config = dict(
    num_key_value_heads=12,
    norm_place='pre',
    norm_eps=1e-05,
    qk_norm=False,
    bias='all',
    parallel_block=False,
    init='normal',
    init_std_up=0.0185,
    optimizer='soap_variant',
    beta1=0.95,
    decay_shape='sqrt',
    max_seq_len=384,
    doc_mask=True,
)
Each number is 50 + 12 x the weight over its row's rms, rounded and kept within 0 to 99. Layers, rows and columns count from 0. The size before them is the row's rms in percent of the matrix's.

# layer 2 MLP down, 384x1536, rms 0.181, rows 0-67, columns 1488-1535
100:53 63 56 49 43 34 52 54 44 60 34 49 38 62 62 54 49 42 46 48 55 41 49 34 49 58 49 56 30 58 42 53 38 79 51 54 38 50 20 38 39 36 52 51 49 45 44 66
099:49 39 37 57 56 52 46 55 49 35 47 50 53 47 60 43 59 38 60 52 31 65 62 63 61 30 46 33 41 55 40 68 69 68 31 65 57 52 37 60 55 49 68 46 54 45 37 62
101:52 48 49 41 58 28 34 52 65 54 72 50 46 62 53 41 41 51 55 65 59 50 41 48 42 48 64 59 40 53 59 48 44 53 42 51 53 48 63 35 35 42 47 40 38 60 49 55
098:53 53 68 50 68 57 43 46 38 73 61 52 55 27 53 49 38 72 50 41 33 54 56 40 48 47 37 59 35 70 52 71 34 52 65 39 53 63 56 53 65 71 73 37 50 49 81 42
099:44 49 38 63 48 56 45 49 55 51 58 60 41 54 40 40 34 24 70 47 55 26 29 30 42 39 63 30 49 33 23 49 47 34 41 49 57 50 70 63 43 48 63 59 67 58 50 40
102:60 40 41 46 37 46 55 58 60 53 39 52 64 39 51 36 33 57 58 35 59 33 44 38 25 71 66 57 45 72 62 59 54 51 51 44 41 45 73 34 36 38 47 37 62 42 64 25
102:55 66 77 61 42 48 54 50 42 51 66 46 68 33 61 54 21 55 61 37 71 58 49 42 53 18 49 45 52 48 65 67 59 52 51 61 49 40 62 37 49 56 64 59 64 45 52 70
100:41 50 32 64 68 55 59 69 36 28 58 55 46 36 59 57 57 31 69 53 49 58 33 51 34 69 42 71 45 65 69 49 56 53 44 44 55 57 46 72 54 48 28 63 38 47 46 41
100:47 33 52 62 60 55 60 47 60 50 33 56 58 38 40 37 49 25 45 52 67 60 58 58 41 77 69 60 26 50 53 54 67 58 37 37 42 50 60 44 45 60 54 44 43 46 32 25
098:62 38 33 37 36 45 42 49 38 58 83 57 42 47 56 45 69 42 50 68 45 27 49 62 51 29 34 50 59 25 41 58 78 52 73 61 62 63 41 77 45 59 34 58 40 23 47 79
099:56 43 29 63 75 22 21 56 46 41 40 60 35 29 62 46 50 62 64 55 58 76 42 58 47 72 50 59 23 48 65 46 41 62 58 44 66 72 45 57 43 62 44 70 62 45 46 44
103:30 62 36 37 41 58 46 41 47 50 41 61 52 63 53 57 37 40 48 44 59 49 78 43 54 38 60 60 55 52 37 65 47 51 52 27 43 53 28 56 71 67 63 46 42 69 69 52
098:52 60 51 69 63 53 40 43 65 58 34 56 25 63 55 56 62 62 52 64 75 61 47 42 49 68 59 33 36 49 32 39 46 43 61 40 54 55 41 40 42 36 47 63 40 40 60 40
100:56 44 40 65 61 40 49 30 76 61 48 45 47 36 19 55 60 32 47 43 66 53 53 61 29 46 58 42 54 42 69 64 50 49 59 39 37 42 66 59 77 48 36 40 60 57 30 46
098:66 29 47 49 60 60 37 35 34 46 51 56 53 59 48 38 48 45 46 47 75 34 56 48 43 55 58 45 36 34 36 41 41 43 97 34 32 52 31 31 41 38 43 41 57 36 40 56
102:66 45 37 43 40 52 63 40 65 56 65 59 36 63 58 26 38 53 43 47 44 50 39 47 46 31 39 52 40 32 57 49 37 41 31 45 43 66 47 71 41 42 52 50 45 56 39 63
104:40 41 50 60 56 62 41 56 56 40 59 61 70 42 44 57 50 34 55 55 50 58 57 53 61 48 38 57 66 66 34 52 34 58 45 34 40 55 50 40 43 50 26 43 31 64 33 27
100:45 50 50 60 48 52 54 68 37 57 36 48 71 44 53 65 57 62 78 57 52 52 39 57 50 52 51 46 53 59 75 59 32 66 70 60 39 52 39 65 53 33 49 25 53 29 67 29
099:61 25 53 63 57 47 32 48 61 51 68 44 49 47 47 52 64 49 30 44 43 73 53 75 58 13 40 45 36 68 63 27 36 56 30 65 58 49 49 62 39 47 42 69 53 66 28 53
097:37 47 60 67 49 53 72 63 53 55 17 43 48 32 36 47 71 52 37 38 58 61 54 33 37 40 40 50 46 40 60 45 54 67 73 43 65 33 43 31 49 47 71 26 53 55 68 34
100:51 66 58 51 53 42 59 42 48 54 50 48 57 56 43 66 56 54 56 26 47 36 53 54 65 54 28 46 74 51 70 47 45 67 42 56 33 47 40 61 47 33 50 51 64 51 70 53
102:41 64 41 28 43 33 64 69 67 54 32 71 49 52 49 48 51 59 41 41 41 63 36 50 51 56 66 51 32 46 76 68 43 51 49 55 48 51 28 58 65 40 32 45 50 45 43 74
100:74 55 68 49 46 63 73 34 49 39 44 47 36 39 36 34 53 63 66 58 59 66 53 62 54 51 40 46 28 45 30 37 66 65 27 40 44 41 75 55 42 54 41 52 71 47 38 50
098:67 50 64 64 48 35 42 65 63 74 55 74 52 38 59 71 49 45 49 50 56 63 43 32 43 39 39 61 40 63 49 60 38 37 58 50 53 68 50 68 43 53 43 58 51 44 56 56
096:45 36 51 60 53 31 62 46 41 57 63 58 57 45 51 61 27 45 34 29 80 38 53 44 60 53 65 56 46 43 59 51 41 62 29 44 56 59 58 44 59 83 30 38 43 61 55 56
099:38 39 43 43 51 47 44 43 41 52 42 59 51 50 48 57 36 48 33 45 47 62 41 34 58 34 45 60 75 44 48 59 69 56 27 62 48 55 36 42 77 48 62 42 52 63 56 37
097:41 61 40 32 43 44 35 58 54 68 52 34 59 54 40 37 37 54 36 46 62 51 44 46 51 54 48 55 37 46 13 61 48 67 52 45 64 37 03 15 52 47 60 72 47 40 50 53
099:39 64 62 44 63 48 34 43 47 48 50 58 62 51 61 56 38 46 54 42 55 53 46 67 57 53 65 51 47 56 53 53 52 59 56 62 66 46 39 65 47 89 63 34 50 48 50 52
102:42 42 51 56 60 36 54 42 46 59 24 59 39 63 43 52 69 35 20 55 56 56 52 66 49 42 51 50 27 56 56 48 49 59 35 36 43 48 35 54 59 55 39 75 58 38 46 55
103:45 45 44 47 43 52 56 38 48 43 45 39 61 39 57 58 56 60 64 30 65 56 48 58 51 37 65 39 38 63 58 55 41 39 52 52 56 66 13 38 45 41 37 60 61 52 45 38
101:61 40 76 39 66 72 43 57 38 53 43 51 59 24 59 42 67 54 34 41 56 45 33 68 48 31 50 41 67 55 57 58 68 54 94 31 61 51 59 54 25 40 38 31 33 44 49 56
099:49 55 56 68 58 50 33 32 40 75 29 51 50 46 45 52 54 63 35 49 52 72 36 50 40 66 54 37 33 16 37 49 48 48 47 48 69 39 67 62 84 55 55 33 54 43 31 50
109:56 48 36 46 50 47 50 49 23 35 46 59 51 47 37 56 58 39 45 45 59 43 49 43 73 65 55 67 50 65 43 33 55 59 41 49 38 39 31 63 52 69 64 44 42 52 62 46
100:57 43 60 32 45 62 67 64 65 55 24 62 58 29 52 52 53 68 42 67 38 25 57 55 56 58 75 52 31 57 59 40 38 46 32 37 27 38 61 55 43 66 57 61 51 78 69 50
097:54 43 53 62 58 46 48 51 46 54 38 00 43 41 58 63 42 45 68 29 54 41 53 58 51 54 43 35 36 26 53 51 54 41 47 62 37 45 28 84 34 50 36 52 50 52 51 52
100:35 54 56 64 44 36 73 41 48 51 70 64 45 47 44 60 30 44 37 53 55 33 48 49 54 40 75 68 45 40 63 48 30 51 32 63 47 63 67 67 61 52 76 62 65 47 63 44
097:56 52 52 41 39 24 65 54 75 69 54 67 49 37 66 57 51 91 40 44 52 56 42 43 53 60 49 52 62 42 45 45 38 53 74 53 47 51 67 34 30 47 43 29 17 60 48 62
095:64 34 28 45 55 28 46 50 47 58 48 41 48 41 54 32 45 69 44 42 46 38 57 60 56 52 45 53 40 56 43 55 59 67 62 58 59 55 66 34 50 50 50 54 48 62 66 57
100:04 44 68 47 63 40 33 66 63 57 54 75 50 54 44 36 50 67 59 32 28 68 51 49 53 37 55 45 33 51 44 51 49 52 37 37 61 55 28 42 33 63 48 36 39 56 62 33
102:59 59 41 54 49 60 60 38 34 46 52 50 33 26 38 49 50 67 54 66 54 45 44 63 30 52 72 49 38 19 13 39 53 42 63 41 42 50 56 48 63 58 49 48 51 50 49 40
109:70 56 47 34 56 57 50 48 45 67 38 53 47 42 43 71 54 61 28 53 47 41 38 49 25 41 38 53 56 30 67 70 80 43 36 58 65 33 64 46 45 54 70 49 54 44 55 32
101:59 34 45 47 42 38 53 52 43 58 42 68 35 50 71 46 49 41 37 29 61 32 45 57 43 56 34 50 68 22 39 54 44 64 63 60 44 59 44 53 60 33 66 44 78 42 56 72
099:58 45 40 75 74 69 48 47 43 55 27 42 33 70 29 53 40 37 46 75 69 55 53 40 31 47 32 42 36 47 56 29 41 46 56 61 38 52 60 80 35 35 51 73 63 24 55 59
101:47 61 53 68 35 46 48 66 36 55 48 58 36 51 66 52 69 61 74 46 60 57 40 60 40 58 52 46 31 48 58 42 45 47 52 60 35 59 56 38 51 40 48 51 66 53 40 67
107:68 65 55 39 73 55 43 40 49 43 69 64 28 58 47 61 48 55 50 64 31 48 43 51 53 46 41 51 57 65 52 67 69 58 62 78 34 58 54 70 38 61 65 46 26 65 53 37
115:44 38 52 44 51 51 44 43 28 44 35 72 37 41 38 52 49 49 56 38 51 52 47 34 25 49 68 46 53 73 56 96 59 68 51 54 51 43 66 53 52 43 51 53 41 48 52 89
099:48 51 38 57 63 42 41 49 55 43 46 63 63 44 42 74 44 79 56 76 81 42 29 32 42 38 48 54 71 54 29 40 54 57 75 91 37 63 61 61 37 56 58 54 63 27 63 57
099:44 58 61 29 33 36 66 45 41 44 47 61 51 54 44 41 26 50 54 47 37 54 81 83 50 42 59 63 53 51 65 52 40 60 34 43 62 61 42 43 60 77 47 50 61 61 55 53
095:57 51 71 62 78 65 52 57 56 62 53 67 20 38 59 35 54 55 69 53 22 40 68 54 65 54 65 48 35 40 18 46 79 32 46 51 48 20 58 51 50 45 63 30 68 36 62 44
101:40 48 30 27 35 33 56 30 67 49 75 41 61 52 52 42 44 17 59 65 65 46 64 44 50 37 40 52 73 17 67 66 54 57 47 51 48 37 43 76 46 50 37 50 60 71 50 57
101:57 47 36 49 61 63 71 39 56 60 76 46 49 30 68 54 50 34 56 51 51 67 48 56 28 69 49 48 31 49 63 58 61 60 49 55 55 37 60 77 45 43 49 61 59 40 36 58
102:29 65 48 50 30 66 49 55 56 45 52 54 55 47 53 65 51 59 51 44 37 37 63 63 39 52 65 37 27 47 28 33 55 35 51 53 49 42 35 27 54 48 51 44 66 68 49 50
098:42 62 40 54 46 47 51 49 61 52 42 40 42 32 59 52 43 64 51 35 62 40 71 50 48 49 45 40 56 54 61 48 74 54 76 50 57 45 53 46 44 57 85 58 44 45 60 49
101:47 42 27 71 52 58 60 60 46 49 58 45 39 34 61 47 53 67 54 38 65 63 54 43 52 52 52 65 73 37 73 31 51 37 53 43 46 27 72 57 50 50 53 56 58 52 43 56
103:59 55 36 20 53 52 48 45 50 47 51 34 41 46 64 31 67 37 57 54 66 29 43 40 47 64 67 56 47 43 63 73 55 61 57 50 52 44 50 53 47 37 24 69 54 64 58 60
097:24 50 58 33 65 55 78 59 48 48 38 66 64 39 47 42 56 37 63 50 44 44 49 59 51 57 63 60 37 50 65 34 47 49 27 59 49 58 39 63 63 62 63 56 68 67 45 62
099:35 60 65 43 55 70 52 57 37 51 63 51 36 78 45 71 59 76 51 61 15 36 23 38 67 27 64 40 70 49 47 35 57 58 53 41 62 28 63 46 57 45 27 59 36 50 37 56
100:25 57 51 37 43 46 40 44 55 60 53 37 48 39 47 55 66 43 40 39 71 40 45 61 39 63 66 36 41 43 56 37 64 64 45 55 65 75 58 62 45 63 41 23 44 43 48 50
101:47 43 62 62 60 52 29 38 49 57 62 61 46 59 55 50 54 56 45 47 40 54 40 45 43 37 41 34 74 57 56 38 42 54 43 50 59 54 40 80 29 58 53 53 59 49 38 38
099:35 54 48 53 53 34 49 57 67 50 62 50 57 50 77 35 30 46 48 46 38 36 59 56 73 87 53 34 62 47 42 46 50 70 59 60 53 46 50 49 63 49 59 48 59 62 32 64
103:47 56 24 50 58 59 44 48 58 45 50 31 55 40 54 64 41 50 56 48 59 50 23 11 30 53 52 39 38 63 30 32 52 40 46 60 57 44 57 42 44 56 46 45 53 38 31 38
101:18 62 42 57 50 58 27 58 74 48 66 37 36 57 44 45 51 39 67 52 67 56 55 38 48 54 33 45 67 45 50 56 48 41 51 76 52 40 65 34 74 29 46 47 43 43 53 44
099:49 38 42 66 55 56 58 55 61 57 58 32 49 73 41 50 71 69 56 52 45 48 52 74 49 45 51 25 57 58 41 52 61 36 26 52 66 43 70 51 62 59 45 61 53 32 56 53
093:43 41 70 56 50 41 47 56 43 50 49 55 64 35 40 34 33 48 50 42 41 50 44 35 47 67 34 65 57 74 19 68 19 73 43 47 45 56 29 40 72 40 52 66 57 64 37 69
099:67 61 49 71 78 50 69 52 57 51 54 43 59 56 48 42 60 55 34 37 31 49 36 42 47 46 50 51 34 50 48 42 54 38 54 51 46 56 60 43 69 43 64 57 53 61 34 45
104:35 36 45 61 32 61 57 44 26 51 44 57 38 51 64 53 40 66 47 63 44 35 59 52 45 63 40 55 65 62 44 60 69 45 33 63 50 30 53 38 55 38 41 47 48 35 47 48
104:63 47 42 54 48 68 37 54 49 52 48 69 57 50 48 64 67 57 59 30 52 28 37 27 30 52 53 37 65 38 26 42 46 26 55 58 41 56 46 40 44 60 28 67 50 61 45 36
098:44 51 35 68 53 54 54 56 47 56 49 60 38 54 66 39 77 39 44 63 44 44 47 56 55 60 52 58 36 44 46 74 36 47 42 49 69 48 51 54 40 74 46 56 43 57 66 39